From a checkpoint of a small transformer trained on Wikipedia: untied embeddings.
Each number is 200 + 40 x the weight over its row's rms, rounded and kept within 0 to 999. Layers, rows and columns count from 0. The size before them is the row's rms in percent of the matrix's.

# down: layer 4 MLP down (transposed), 2048x768, rms 0.0424, rows 273-281, columns 0-255
# gate: layer 4 MLP gate, 2048x768, rms 0.112, rows 274-282, columns 0-255
# up: layer 4 MLP up, 2048x768, rms 0.121, rows 274-282, columns 0-255
down273,091,128,165,183,213,190,145,181,163,219,199,160,241,121,229,271,190,201,184,221,271,196,257,269,172,133,243,225,135,215,194,216,139,204,155,225,263,174,289,236,210,182,177,252,190,126,268,166,164,147,171,141,260,218,183,230,205,226,146,198,292,151,185,212,207,151,146,189,262,226,239,271,174,248,189,240,183,261,245,243,213,126,228,331,139,165,259,201,208,175,233,155,156,199,248,176,162,189,145,197,200,240,166,154,224,163,170,211,215,184,248,211,206,216,234,190,106,109,164,173,168,196,217,205,175,232,198,161,216,207,293,213,215,239,176,192,181,236,198,183,214,231,197,176,214,142,231,172,223,117,220,277,212,179,147,242,223,206,126,286,98,233,239,218,202,278,272,215,212,189,188,231,184,105,216,189,208,218,187,226,197,184,133,270,235,217,210,101,221,229,200,205,169,154,200,259,158,213,214,201,213,193,245,163,202,187,232,240,166,250,178,183,203,220,189,223,153,215,202,185,190,170,140,205,216,186,211,228,188,238,196,201,288,211,193,278,281,179,151,205,139,197,198,161,202,256,149,164,204,239,184,210,176,258,196,259,215
gate274,106,206,229,224,226,173,216,158,203,169,233,147,164,154,200,203,178,160,206,112,205,176,196,133,231,113,195,185,241,211,189,214,198,132,215,248,125,201,237,162,155,181,198,180,252,183,211,187,148,164,199,275,207,222,213,259,163,165,169,179,175,174,168,183,171,217,232,175,183,190,224,196,144,241,103,210,216,262,222,186,197,240,163,158,210,172,194,179,209,185,217,232,179,173,140,268,218,267,187,242,219,238,222,202,252,209,194,85,205,218,177,218,212,190,222,171,191,214,214,192,185,181,213,146,170,164,175,171,165,221,210,194,188,175,167,240,187,235,165,240,137,130,133,182,206,248,164,280,156,261,163,203,186,245,241,144,210,186,150,189,113,175,204,141,237,181,192,213,268,143,225,182,132,174,152,161,240,225,208,249,208,296,163,217,214,178,203,152,214,176,240,157,108,202,234,276,145,163,132,174,197,215,229,133,205,260,163,219,240,181,172,227,194,195,163,232,219,220,237,181,268,153,87,171,194,167,201,150,249,230,163,196,185,298,205,267,189,194,146,141,291,255,150,239,260,161,223,217,203,171,233,246,183,127,200,240,179
up274,105,194,189,204,154,261,214,191,195,114,213,227,141,198,192,149,198,177,195,207,194,177,150,234,190,244,217,236,163,253,212,160,264,218,166,232,264,196,269,200,231,209,222,181,189,262,243,217,250,188,204,196,254,232,236,219,222,124,193,214,245,218,218,242,210,142,234,147,233,188,175,230,198,201,258,294,185,230,156,115,99,264,272,238,248,199,179,201,139,251,259,265,210,235,156,211,169,164,206,201,271,227,211,253,211,212,166,170,196,220,231,245,210,229,238,228,199,243,142,131,218,234,197,221,213,253,170,232,164,228,209,264,239,184,213,159,232,241,188,221,170,197,201,273,210,127,170,267,161,190,163,232,195,152,131,179,190,208,155,250,158,195,231,122,217,166,248,173,201,201,228,214,201,225,227,169,86,184,184,215,145,159,178,236,221,248,272,180,153,200,221,198,189,213,191,175,187,214,204,221,206,206,250,139,194,172,252,141,246,234,163,216,181,206,213,213,195,163,195,255,255,232,191,217,261,202,146,248,190,262,161,164,213,166,134,150,227,180,180,152,210,173,206,192,181,170,181,218,117,232,255,220,248,196,273,188,210
down274,100,193,121,177,168,178,239,188,181,191,276,194,237,267,143,177,177,263,238,119,175,216,257,203,96,180,222,205,159,245,251,152,222,212,264,227,223,186,137,158,257,204,214,166,192,213,171,186,186,212,141,242,258,180,180,231,201,229,236,171,176,199,164,167,209,205,199,210,121,180,171,216,194,182,163,203,211,224,201,224,202,220,204,195,161,271,176,228,195,202,249,242,212,268,204,284,131,162,231,237,250,177,199,189,192,205,167,221,142,154,145,181,214,126,145,198,181,171,225,239,155,192,190,223,198,214,198,192,180,193,215,239,201,176,174,197,167,237,199,170,227,211,217,217,217,246,145,176,205,134,239,77,158,114,127,210,164,103,223,184,223,247,193,186,265,195,198,155,206,161,153,196,222,162,210,208,202,149,250,179,133,230,164,145,199,214,113,304,197,270,237,196,234,161,137,225,213,217,143,209,196,244,205,227,172,177,121,217,219,215,217,182,174,195,170,154,109,162,182,238,278,247,227,306,234,268,207,197,217,205,142,122,154,253,197,212,233,190,178,227,210,225,169,175,186,295,256,148,169,175,173,208,208,205,228,222,193
gate275,096,262,230,197,217,190,162,194,249,170,134,118,254,143,219,157,171,167,196,112,152,198,167,211,201,223,189,196,225,90,163,213,222,193,101,246,111,211,203,202,183,212,261,224,229,136,176,209,236,152,259,187,273,225,228,147,174,226,262,128,215,109,250,255,228,183,199,245,170,229,231,176,186,243,151,186,210,182,214,188,240,205,147,155,220,161,218,157,242,192,200,147,142,193,212,216,193,204,213,205,212,227,266,169,138,218,261,191,228,201,156,199,146,202,146,203,167,241,162,311,203,235,188,197,225,129,203,205,180,198,227,171,177,180,211,190,192,205,150,103,226,177,250,158,211,262,206,263,127,188,151,141,181,175,172,230,224,235,199,160,275,245,241,229,147,166,238,174,261,151,229,244,190,214,169,217,217,204,203,203,241,251,207,281,240,201,239,210,246,193,278,188,199,217,143,166,215,210,272,211,145,202,161,242,215,236,210,203,149,224,217,143,162,232,177,275,229,223,182,144,230,203,150,72,205,169,206,200,224,182,224,265,192,199,195,263,167,196,230,136,162,167,118,214,208,191,248,215,199,209,132,206,114,313,189,264,229
up275,095,158,246,174,197,136,270,166,180,184,140,205,251,167,238,161,233,163,226,205,208,245,144,222,215,248,213,280,225,226,130,147,256,99,161,183,174,243,256,127,140,196,218,157,199,168,194,180,204,226,201,235,185,175,237,195,249,180,90,222,164,220,244,136,188,139,161,155,165,177,243,210,258,116,172,249,136,238,233,132,248,175,186,137,146,147,158,221,261,196,289,163,217,130,234,196,262,234,163,189,222,221,208,283,189,225,184,130,128,281,226,174,102,204,259,151,124,221,196,195,184,268,277,218,198,238,223,203,213,218,180,155,196,132,202,186,217,232,167,313,182,220,139,169,275,188,178,220,220,189,141,168,277,232,216,222,197,163,179,135,162,230,225,237,241,174,255,164,208,131,163,169,187,174,249,171,176,237,193,140,129,251,217,204,177,218,256,188,182,212,200,207,185,189,230,202,166,213,186,188,231,173,224,205,207,243,189,199,221,210,210,225,193,231,152,178,137,113,142,246,196,278,145,204,278,218,227,185,239,225,249,229,122,178,187,131,218,259,174,192,198,215,272,165,248,272,180,193,273,213,124,171,156,136,191,205,201
down275,101,245,189,212,119,177,279,237,256,162,228,184,239,200,217,201,186,241,256,201,212,176,204,213,190,214,167,174,213,235,173,176,229,203,183,179,239,191,225,222,269,173,181,146,167,129,219,209,142,169,172,143,227,89,232,271,187,185,217,224,227,224,218,123,160,161,161,189,223,229,196,237,246,99,255,188,292,157,219,263,179,269,224,198,226,282,223,148,232,192,135,163,187,200,159,268,254,276,226,175,158,219,192,250,189,287,203,189,164,203,230,231,220,224,208,165,250,161,128,167,167,154,212,214,198,207,224,171,198,253,301,251,186,166,251,179,222,148,160,245,229,195,165,195,185,175,170,207,149,183,174,178,176,214,253,208,267,241,180,252,170,135,190,217,193,198,161,203,169,229,209,138,205,232,261,174,214,255,240,208,205,230,153,208,165,133,236,174,175,209,190,206,194,239,218,114,132,181,185,227,160,245,263,232,217,179,289,288,211,228,201,208,245,203,203,219,218,226,151,190,145,234,175,232,270,217,206,157,285,192,191,143,179,214,170,178,215,159,177,169,181,141,167,189,154,203,236,159,218,218,232,301,168,274,191,232,171
gate276,108,215,255,150,239,188,220,183,151,217,181,248,143,203,223,295,245,202,164,241,151,230,183,191,188,162,143,259,212,185,137,220,196,166,175,196,252,196,233,251,181,153,241,218,221,207,197,218,281,177,228,171,223,205,96,272,154,161,190,170,221,137,220,170,134,262,170,67,206,157,205,174,128,186,201,194,182,209,214,178,185,233,192,257,248,162,239,220,177,240,203,179,143,132,187,258,228,241,273,202,121,231,301,173,266,168,209,156,219,185,284,221,189,231,207,198,239,289,202,223,207,179,233,207,227,164,238,163,187,248,166,223,172,232,220,244,228,298,202,206,214,190,272,170,178,224,198,274,205,188,267,152,203,280,182,145,201,185,165,198,189,153,172,231,128,220,232,243,236,200,235,161,141,110,191,152,160,241,209,202,216,206,188,168,170,231,209,197,191,231,196,131,207,184,198,209,139,188,176,142,171,180,220,144,157,174,230,274,233,186,195,232,251,170,220,202,164,244,161,163,154,212,138,214,158,149,197,218,261,183,153,259,154,260,191,228,189,148,154,216,184,243,204,188,229,193,167,176,185,177,193,172,234,203,220,160,195
up276,115,219,194,127,161,190,174,148,226,154,225,214,233,212,193,192,163,210,153,196,160,155,175,187,147,204,276,158,133,250,240,70,262,231,191,216,264,196,216,122,238,212,208,235,176,188,312,195,180,241,164,234,236,217,258,153,232,208,191,225,179,242,173,239,207,144,230,201,203,271,107,201,116,204,230,300,153,263,204,196,198,205,165,164,163,174,181,205,188,143,215,257,220,218,210,238,204,166,213,205,239,185,194,214,196,221,149,110,212,180,124,143,215,260,209,217,132,187,176,186,186,165,144,238,159,196,192,176,206,174,163,183,254,233,198,151,165,177,155,156,210,205,229,192,204,185,102,200,164,218,207,210,226,181,149,233,120,237,225,106,240,186,210,215,244,125,175,241,192,233,166,210,181,236,139,297,245,174,253,185,143,121,195,300,169,219,269,307,204,228,190,198,197,213,227,217,160,248,283,254,169,189,248,214,230,210,177,181,241,201,155,210,285,224,179,207,274,218,218,234,223,223,165,188,211,242,182,193,201,204,186,224,207,250,207,197,278,195,201,199,221,108,223,196,190,195,116,189,77,226,220,251,199,176,184,261,200
down276,121,204,151,195,148,157,206,146,177,205,246,168,201,148,141,160,110,295,250,194,256,154,181,262,164,201,232,223,198,171,204,177,197,215,209,174,216,226,165,161,220,188,212,129,190,227,238,221,165,158,115,140,244,189,194,253,176,190,216,229,166,194,179,201,183,130,272,279,205,229,188,240,215,166,149,170,194,208,204,258,176,223,225,255,262,177,219,171,160,243,184,286,229,237,184,164,186,145,275,192,191,199,235,252,217,244,193,114,132,179,200,151,214,189,251,182,219,172,186,249,190,250,243,132,190,230,114,176,199,253,211,308,271,114,145,210,177,202,205,162,258,96,218,130,193,199,188,108,221,176,264,162,238,184,174,222,181,169,207,172,245,271,224,163,196,163,188,180,155,236,251,249,146,227,132,147,231,145,220,173,179,221,254,220,235,168,189,299,217,186,234,170,191,201,118,174,174,167,177,201,171,217,191,205,195,183,177,195,169,239,212,238,210,182,254,163,197,231,180,198,187,154,227,167,176,203,257,223,226,249,222,171,225,223,205,128,166,185,252,188,210,220,220,193,230,258,223,191,197,234,219,194,192,219,263,284,153
gate277,107,234,187,221,195,158,217,143,227,227,201,194,288,108,193,254,218,214,268,210,217,253,193,211,154,262,192,212,249,164,166,238,223,194,224,166,159,213,238,301,174,220,198,179,232,151,192,155,167,227,240,182,210,228,248,219,189,188,198,190,173,252,219,262,230,278,192,260,202,194,222,236,256,206,221,154,154,239,184,251,224,169,234,170,229,151,256,224,243,193,190,220,187,240,167,120,166,213,138,233,144,197,224,254,110,183,191,167,152,172,246,302,221,236,261,207,185,182,167,224,248,154,151,125,187,215,170,138,237,246,153,179,209,174,299,140,222,193,173,217,234,211,241,225,235,233,167,181,217,223,169,147,194,111,247,188,193,178,163,156,190,196,168,211,189,141,195,169,155,327,210,170,150,224,225,150,281,221,174,177,269,243,194,225,198,145,240,203,194,179,126,210,190,224,254,180,171,213,203,202,201,159,274,276,167,222,151,179,161,215,185,167,211,154,180,240,243,228,185,217,243,164,192,223,206,194,244,201,221,234,220,192,218,216,195,257,188,230,187,246,146,167,194,218,199,194,104,215,148,201,181,170,263,189,194,171,222
up277,108,186,232,204,218,167,192,180,201,145,225,167,139,171,179,233,196,246,219,163,241,165,225,198,248,225,215,227,196,223,250,180,215,131,214,189,202,206,196,176,173,272,209,303,202,210,201,181,231,188,242,245,180,174,210,155,225,169,197,207,254,209,230,181,233,176,228,155,234,253,212,173,280,190,262,256,167,182,168,282,181,181,128,198,175,169,175,268,168,192,249,198,209,198,120,242,218,179,174,113,185,246,305,257,250,188,188,186,226,203,185,262,164,295,216,266,161,180,262,258,188,207,234,154,144,229,184,177,171,269,264,135,216,224,269,162,235,229,246,184,203,243,198,245,203,182,183,137,218,166,187,141,141,277,137,175,199,196,178,246,200,270,205,238,218,222,222,198,192,190,251,229,222,167,265,201,210,161,200,165,200,220,200,190,183,200,173,239,144,203,203,128,179,233,205,223,308,199,196,152,168,277,198,222,190,218,238,193,215,253,236,169,183,106,147,197,234,205,203,173,232,207,102,172,163,182,188,188,206,221,234,227,188,196,201,241,210,235,174,151,237,187,168,153,219,260,129,181,276,220,203,219,183,218,199,196,197
down277,101,260,197,235,214,134,251,248,199,197,186,160,221,206,170,140,213,215,206,201,168,219,128,140,241,131,178,297,216,234,137,259,234,184,287,242,226,219,177,152,221,240,245,223,232,227,267,164,123,243,300,219,177,261,187,230,278,186,218,202,187,190,260,230,205,217,202,151,250,223,170,240,209,218,270,312,189,196,156,170,133,186,173,207,150,191,192,175,175,201,209,177,182,146,241,217,189,132,254,196,203,256,233,199,196,193,264,156,126,239,209,179,176,249,222,200,138,234,194,197,230,207,122,194,260,173,162,147,239,201,206,217,178,173,190,165,274,180,243,236,208,201,213,247,219,248,216,218,263,139,281,155,207,165,236,206,183,238,192,187,255,182,176,152,191,230,192,182,168,160,198,182,189,215,129,117,228,229,200,127,168,198,231,142,219,192,197,129,241,217,180,147,224,156,210,204,183,137,204,196,218,276,154,247,214,258,158,248,193,222,252,70,257,225,150,176,166,89,207,170,144,199,222,244,225,198,145,208,175,209,243,255,121,289,205,240,196,237,202,199,235,207,247,151,273,206,217,181,295,188,145,217,229,271,199,153,185
gate278,111,156,186,196,199,219,248,198,220,171,158,179,216,83,206,186,158,169,241,118,187,150,214,183,143,177,186,239,220,209,191,205,225,185,236,214,273,149,217,191,169,302,268,131,233,192,179,237,202,219,208,159,186,262,183,180,222,239,220,240,259,207,103,215,246,132,170,202,133,259,193,237,227,241,248,173,150,269,259,212,175,81,206,197,284,183,204,252,186,212,211,170,180,215,226,177,213,159,246,195,153,247,212,240,181,252,175,128,187,168,202,170,219,164,170,140,169,203,167,205,197,186,148,225,204,262,196,185,213,140,142,179,197,223,217,157,203,143,259,182,214,172,226,163,195,239,148,275,215,185,228,170,160,241,180,261,188,127,229,187,177,189,231,237,253,234,176,178,213,142,257,202,170,231,162,204,310,178,206,194,157,234,175,184,160,267,198,247,201,231,239,121,196,155,160,123,138,227,165,147,201,186,177,211,162,206,158,192,200,239,250,211,206,165,216,170,169,158,186,245,238,257,183,199,185,249,235,210,196,248,204,121,193,243,218,145,190,160,145,195,258,140,218,187,246,200,133,177,242,264,167,161,203,273,237,116,152
up278,114,233,211,123,188,194,250,218,209,184,174,218,179,174,246,172,164,140,149,246,217,295,281,242,210,212,239,248,240,167,191,200,187,173,241,209,234,184,169,232,164,226,76,190,237,246,219,155,211,204,259,215,146,237,239,182,201,132,190,182,231,220,219,176,164,226,212,214,268,218,209,153,75,228,174,255,183,116,190,151,234,224,193,197,171,166,211,191,202,212,161,242,194,195,201,198,184,232,96,195,205,212,165,225,246,192,195,216,204,154,239,223,234,222,246,257,237,168,272,258,146,290,279,173,230,192,255,182,147,182,159,249,186,175,183,207,174,195,154,177,170,251,180,168,217,186,200,212,189,202,248,189,229,172,239,128,157,197,175,230,190,257,203,194,160,174,207,202,197,215,195,142,211,251,226,218,116,189,191,193,215,133,213,185,176,133,155,200,190,202,193,254,160,237,111,210,138,196,234,311,195,149,214,159,184,191,228,184,161,237,135,173,191,181,217,161,207,210,229,202,159,237,198,228,218,202,206,184,253,171,210,197,283,201,192,207,246,242,258,207,186,240,226,258,175,175,224,218,196,175,257,263,246,216,276,208,242
down278,109,211,263,183,199,178,229,212,195,189,216,177,199,260,215,170,150,263,136,269,167,173,209,238,177,117,167,240,213,165,249,211,192,202,233,157,204,224,166,139,229,282,215,236,143,153,178,166,274,190,240,164,237,214,210,178,221,181,234,205,146,177,251,217,193,215,188,227,271,222,137,180,228,211,183,189,216,191,243,272,173,144,243,197,205,171,234,154,183,175,134,267,142,174,247,212,192,215,205,237,278,191,157,282,250,177,212,285,242,184,241,251,268,210,206,190,127,169,292,224,221,158,220,171,264,152,249,324,210,199,201,168,174,174,224,299,227,248,198,190,149,230,184,208,215,209,187,205,155,262,145,184,172,179,212,153,216,144,246,208,196,214,223,166,164,148,232,236,163,181,177,210,165,171,252,213,248,228,236,185,194,162,211,174,227,195,202,150,217,212,206,237,181,230,190,289,153,266,169,179,224,192,152,254,151,203,106,182,223,229,165,231,152,230,192,233,230,243,180,226,233,196,233,238,249,177,211,255,212,162,149,282,241,252,175,220,201,199,196,229,139,177,224,265,171,231,258,173,236,172,208,201,211,100,251,221,239
gate279,095,180,199,211,266,188,181,174,217,223,230,152,175,218,215,191,221,170,239,197,149,226,207,183,281,163,275,230,202,226,297,192,215,185,137,179,203,153,235,274,200,186,199,182,204,146,157,230,236,205,196,275,166,251,224,112,151,187,230,218,231,240,183,207,221,217,191,122,211,182,111,207,205,110,244,207,150,260,245,220,223,201,203,180,228,141,224,177,228,163,237,172,201,265,179,195,197,140,208,222,224,271,246,270,175,199,240,263,237,263,235,311,120,292,242,158,187,234,218,180,247,121,140,205,199,206,208,252,224,141,165,161,137,182,168,176,266,211,228,124,148,169,178,229,176,157,232,121,195,199,109,204,167,236,255,166,150,219,212,243,187,202,226,206,233,173,175,207,198,257,215,188,226,138,237,214,178,146,193,225,168,223,143,249,160,200,177,167,230,96,217,211,186,193,233,168,200,181,236,182,207,173,151,227,210,198,254,234,198,256,186,229,229,166,130,234,194,202,224,308,186,228,283,221,250,181,198,251,209,154,188,150,177,196,227,183,209,225,103,169,238,187,203,206,227,192,215,135,128,220,153,217,184,162,199,257,215
up279,100,232,245,210,210,159,133,171,251,186,231,215,153,184,188,213,96,209,193,239,154,266,139,223,184,199,182,191,198,252,230,165,208,205,208,253,210,220,235,219,184,206,182,197,227,188,199,215,190,246,249,182,186,190,204,207,258,220,202,219,250,301,223,160,214,129,192,187,120,253,204,247,203,228,177,217,143,178,227,168,191,198,187,201,267,257,224,185,174,163,212,198,156,255,240,196,200,135,247,241,196,190,299,244,226,196,212,175,204,271,194,188,124,225,174,121,192,274,227,186,173,255,143,180,175,274,183,204,210,206,208,242,205,151,210,229,160,192,233,287,169,236,190,215,134,224,255,205,164,117,198,234,113,268,245,234,212,266,219,212,253,179,227,174,190,119,167,182,248,232,190,160,226,156,196,226,214,139,181,287,237,276,204,187,209,167,267,175,234,165,90,138,78,236,177,182,206,136,213,221,188,247,170,226,250,221,178,199,248,211,231,233,201,184,235,252,224,177,210,243,124,208,202,158,167,222,217,214,219,176,164,192,161,199,198,221,220,204,182,228,219,156,189,191,221,137,220,234,295,134,204,220,174,228,152,185,234
down279,098,147,179,163,229,139,190,246,194,189,162,216,178,161,139,203,228,176,204,191,224,273,148,187,197,177,149,163,184,133,172,214,193,193,209,167,221,195,216,166,225,209,221,232,228,208,239,224,171,205,179,259,198,235,239,255,214,167,152,168,177,151,208,266,184,192,233,196,181,253,230,218,222,237,192,176,226,181,274,243,261,198,184,211,133,220,186,139,173,108,249,178,176,237,219,164,209,175,242,262,203,269,140,224,149,144,248,218,175,196,314,228,185,266,231,180,257,233,143,179,151,249,169,209,188,251,215,196,202,250,175,208,218,260,186,206,112,164,178,210,236,232,59,265,241,180,235,172,152,249,261,201,264,232,214,144,213,171,208,201,178,208,158,217,200,187,260,161,152,181,180,147,186,292,229,233,216,208,211,157,190,201,228,216,194,179,131,238,192,197,262,235,232,176,128,200,191,197,221,244,171,159,197,201,119,227,172,167,209,159,218,125,166,214,143,210,217,171,214,223,215,213,216,179,180,208,183,192,249,253,201,259,179,173,180,186,185,223,201,134,253,184,237,148,144,186,266,168,218,245,204,190,105,147,257,194,186
gate280,096,196,183,213,212,152,152,187,211,194,261,223,173,134,262,194,243,211,199,191,208,242,217,129,202,155,123,170,184,139,191,221,167,266,217,192,224,198,255,247,176,179,218,281,265,245,205,217,190,175,186,194,183,184,188,145,213,169,212,226,136,292,167,264,165,185,161,256,173,251,185,248,149,185,135,199,158,228,213,214,210,196,206,203,194,189,212,222,196,210,216,195,162,234,207,158,169,259,215,229,179,205,187,173,212,164,155,165,222,193,168,166,274,256,188,204,257,153,181,204,184,178,226,112,254,249,146,198,227,187,223,154,255,196,184,218,242,135,74,115,189,250,202,186,221,242,242,268,253,156,175,214,193,188,156,267,191,251,232,245,206,133,205,178,122,219,104,200,118,202,167,193,180,231,194,212,185,219,226,206,285,216,228,222,250,136,208,225,197,241,246,224,203,245,189,228,291,186,262,267,146,139,145,273,225,221,261,202,174,231,169,179,176,171,232,167,218,212,137,147,178,204,229,204,140,175,135,171,180,134,189,155,193,180,218,182,195,222,237,225,203,158,271,138,234,194,240,148,216,173,193,214,216,228,207,217,289
up280,096,275,199,200,279,180,266,212,226,140,225,148,301,239,184,185,236,189,219,178,155,185,203,132,233,166,255,205,178,227,231,190,233,199,237,203,247,170,195,270,199,177,217,215,186,224,162,209,226,144,195,132,280,158,169,219,213,185,193,243,115,263,158,178,231,245,232,208,188,216,280,203,159,215,176,193,247,166,172,220,230,181,209,142,246,177,233,224,184,188,237,211,195,186,184,219,232,168,226,176,148,167,196,219,214,198,178,251,187,160,161,179,241,139,150,181,259,196,150,212,163,201,191,202,271,215,154,258,251,228,147,262,238,155,163,199,234,234,192,193,193,225,176,166,203,227,151,180,251,207,272,138,230,129,161,197,188,254,254,192,268,101,252,194,252,175,142,192,115,183,201,191,231,155,201,249,223,129,215,153,240,245,204,254,216,169,181,207,198,203,152,224,160,288,113,181,217,178,247,213,182,241,77,236,192,214,219,204,221,139,115,147,156,208,196,209,250,185,242,178,225,112,165,163,268,194,146,168,216,164,155,220,201,178,279,229,165,219,115,163,181,158,194,163,196,199,219,265,242,219,214,186,113,115,233,183,225
down280,099,87,240,219,203,208,193,186,182,185,241,264,201,216,177,261,199,264,257,192,193,180,238,239,138,212,275,226,292,212,187,192,212,182,217,221,247,211,256,221,176,169,216,260,268,174,162,232,144,143,189,200,215,199,133,145,195,206,200,133,143,208,274,154,185,180,217,131,189,251,206,191,249,309,156,182,258,197,195,210,230,281,216,163,194,200,226,264,159,223,165,184,168,200,127,167,179,171,219,201,163,210,155,244,178,208,240,184,163,166,166,255,169,194,200,235,199,258,190,166,211,150,187,210,207,204,197,191,201,180,194,230,238,207,194,183,128,294,102,196,188,156,217,167,169,198,222,276,228,191,204,244,160,176,225,173,264,267,188,172,240,236,170,187,190,192,175,251,187,199,158,191,215,141,152,206,190,158,276,92,221,187,215,153,134,111,192,192,239,246,180,251,117,220,133,232,194,299,269,225,172,190,148,242,287,217,174,255,215,129,205,150,201,197,204,221,196,184,213,190,291,219,158,136,220,163,168,205,205,141,240,185,239,216,195,192,258,158,126,203,230,213,160,189,99,147,245,226,137,149,265,191,242,201,153,171,269
gate281,106,246,234,211,180,209,202,214,228,231,143,205,184,221,169,144,208,206,148,133,183,253,166,273,234,135,219,221,334,200,278,220,191,187,161,150,196,134,158,235,168,226,197,182,156,212,152,304,137,211,210,163,173,173,177,176,210,226,269,178,278,241,188,178,269,220,215,171,137,262,243,190,243,228,144,213,186,139,249,135,146,153,177,230,201,212,149,136,218,231,161,159,181,171,142,236,208,165,224,175,191,224,189,150,169,216,196,195,211,175,213,232,240,224,226,104,165,256,122,194,200,253,200,161,202,196,247,175,229,199,177,215,244,213,272,225,225,290,155,187,104,160,223,189,201,301,141,211,175,171,170,196,182,178,194,223,214,241,280,139,177,230,228,183,218,158,170,151,103,223,265,136,211,107,178,137,187,187,141,162,204,210,195,186,278,193,177,245,150,270,176,177,304,189,230,245,170,216,256,192,250,180,254,176,233,205,103,230,178,208,238,167,243,149,223,148,213,112,201,223,155,173,169,176,220,161,208,265,164,212,105,264,196,166,190,177,209,166,186,199,154,252,286,166,171,224,197,245,190,199,214,213,279,201,111,204,231
up281,112,185,216,199,197,183,185,201,131,139,141,112,209,155,243,197,181,175,190,228,264,176,251,185,189,230,148,167,157,130,143,208,221,226,262,253,206,209,250,207,250,187,219,213,121,205,252,111,205,208,165,224,201,194,151,150,216,203,156,177,182,163,243,155,201,266,175,222,203,200,145,166,156,196,194,163,191,243,190,219,189,238,179,170,311,205,158,247,138,167,197,201,211,219,174,206,205,258,181,238,233,173,192,279,195,200,187,217,236,179,129,159,166,244,197,238,205,205,248,186,196,153,220,186,186,205,158,176,139,199,246,199,199,232,116,187,242,171,189,228,301,134,99,152,193,164,247,187,233,249,241,158,143,197,167,239,226,121,177,270,233,192,246,203,180,185,186,259,245,196,204,210,215,233,240,175,197,216,202,225,214,214,173,230,186,194,206,141,158,204,202,193,96,187,152,181,177,252,168,216,172,197,191,219,191,201,239,166,223,158,179,216,149,270,108,254,176,253,196,219,237,285,232,206,156,247,205,153,263,204,248,162,204,249,233,231,219,242,216,194,166,227,139,205,184,236,183,205,174,176,264,183,223,288,195,243,200
down281,111,226,195,182,223,109,193,201,265,228,217,143,231,185,154,180,197,168,170,239,198,177,190,201,225,148,237,172,174,193,211,219,200,207,278,247,207,173,188,272,178,274,245,274,157,254,177,197,246,249,213,253,194,233,211,156,252,111,193,156,253,174,308,196,201,264,262,218,179,227,174,157,158,140,183,231,188,199,209,272,132,204,181,203,187,168,256,205,206,153,222,162,248,167,153,139,184,178,220,220,264,201,126,248,169,225,147,249,216,153,271,182,206,254,216,180,238,215,202,129,239,204,208,250,150,214,191,286,147,211,186,207,175,129,216,141,224,140,153,157,221,191,194,218,221,247,181,169,158,154,162,231,146,185,289,215,192,164,201,144,115,176,162,162,275,227,206,192,213,173,195,265,171,150,248,231,167,220,196,283,248,218,284,283,213,193,194,96,190,156,239,218,179,173,211,179,227,135,134,153,216,152,209,227,247,196,194,258,236,210,203,251,193,240,178,228,244,242,183,213,186,203,236,214,260,205,161,187,219,254,189,151,170,177,144,211,233,238,215,210,167,140,87,243,218,186,193,206,204,251,227,204,172,275,218,214,148
gate282,104,235,194,204,160,191,201,115,226,177,241,117,172,183,148,183,158,173,257,164,202,240,87,159,220,172,184,220,192,210,203,288,232,205,250,225,240,186,273,218,204,202,157,220,189,194,280,102,239,212,255,104,298,199,256,219,146,226,258,178,206,189,161,266,185,121,188,204,257,213,171,173,163,129,204,295,239,229,205,226,187,279,141,132,102,200,198,196,221,147,156,185,157,155,185,160,85,241,234,160,235,148,198,165,173,207,275,234,210,166,103,210,140,209,205,161,165,178,235,220,141,155,96,157,160,194,168,187,213,169,207,160,225,185,183,248,226,135,204,276,170,105,186,257,216,144,178,160,232,198,220,210,243,267,195,227,142,179,214,175,199,198,224,242,253,217,172,199,150,210,135,192,222,222,161,238,181,154,203,210,188,218,213,185,194,171,199,177,188,211,173,239,175,209,193,175,238,323,207,207,259,191,164,180,226,212,205,181,206,115,149,221,194,217,226,162,205,223,172,148,251,175,229,186,164,212,187,119,201,275,157,140,250,211,181,196,242,157,237,209,157,198,136,141,190,203,162,221,257,242,237,167,253,151,204,202,181
up282,107,242,225,228,219,241,275,223,240,178,170,167,232,213,211,272,224,204,193,245,276,238,215,134,226,216,200,210,189,185,173,211,213,359,170,233,230,142,191,167,239,213,334,196,231,258,191,193,141,244,159,225,205,228,191,202,197,240,211,222,157,246,139,218,183,240,198,208,203,216,287,233,159,177,243,145,193,287,233,159,195,227,180,174,260,267,226,181,174,249,207,180,241,241,210,253,193,188,178,211,195,234,161,254,205,196,146,232,168,180,189,132,223,242,192,198,172,171,186,200,256,169,148,214,163,176,202,221,171,200,200,236,248,229,256,186,225,173,196,195,198,249,183,152,192,267,244,167,203,290,221,207,161,86,219,197,214,229,248,210,162,162,165,233,208,205,261,183,194,200,230,158,226,167,224,178,202,172,159,210,197,227,265,128,188,178,167,226,153,139,223,195,167,198,193,144,203,160,220,195,164,248,186,285,278,206,145,258,222,189,243,234,138,241,234,228,248,190,307,166,182,206,170,163,250,163,253,189,194,171,178,195,203,228,237,246,218,261,261,212,237,237,156,245,228,217,189,254,133,147,179,176,186,181,158,240,195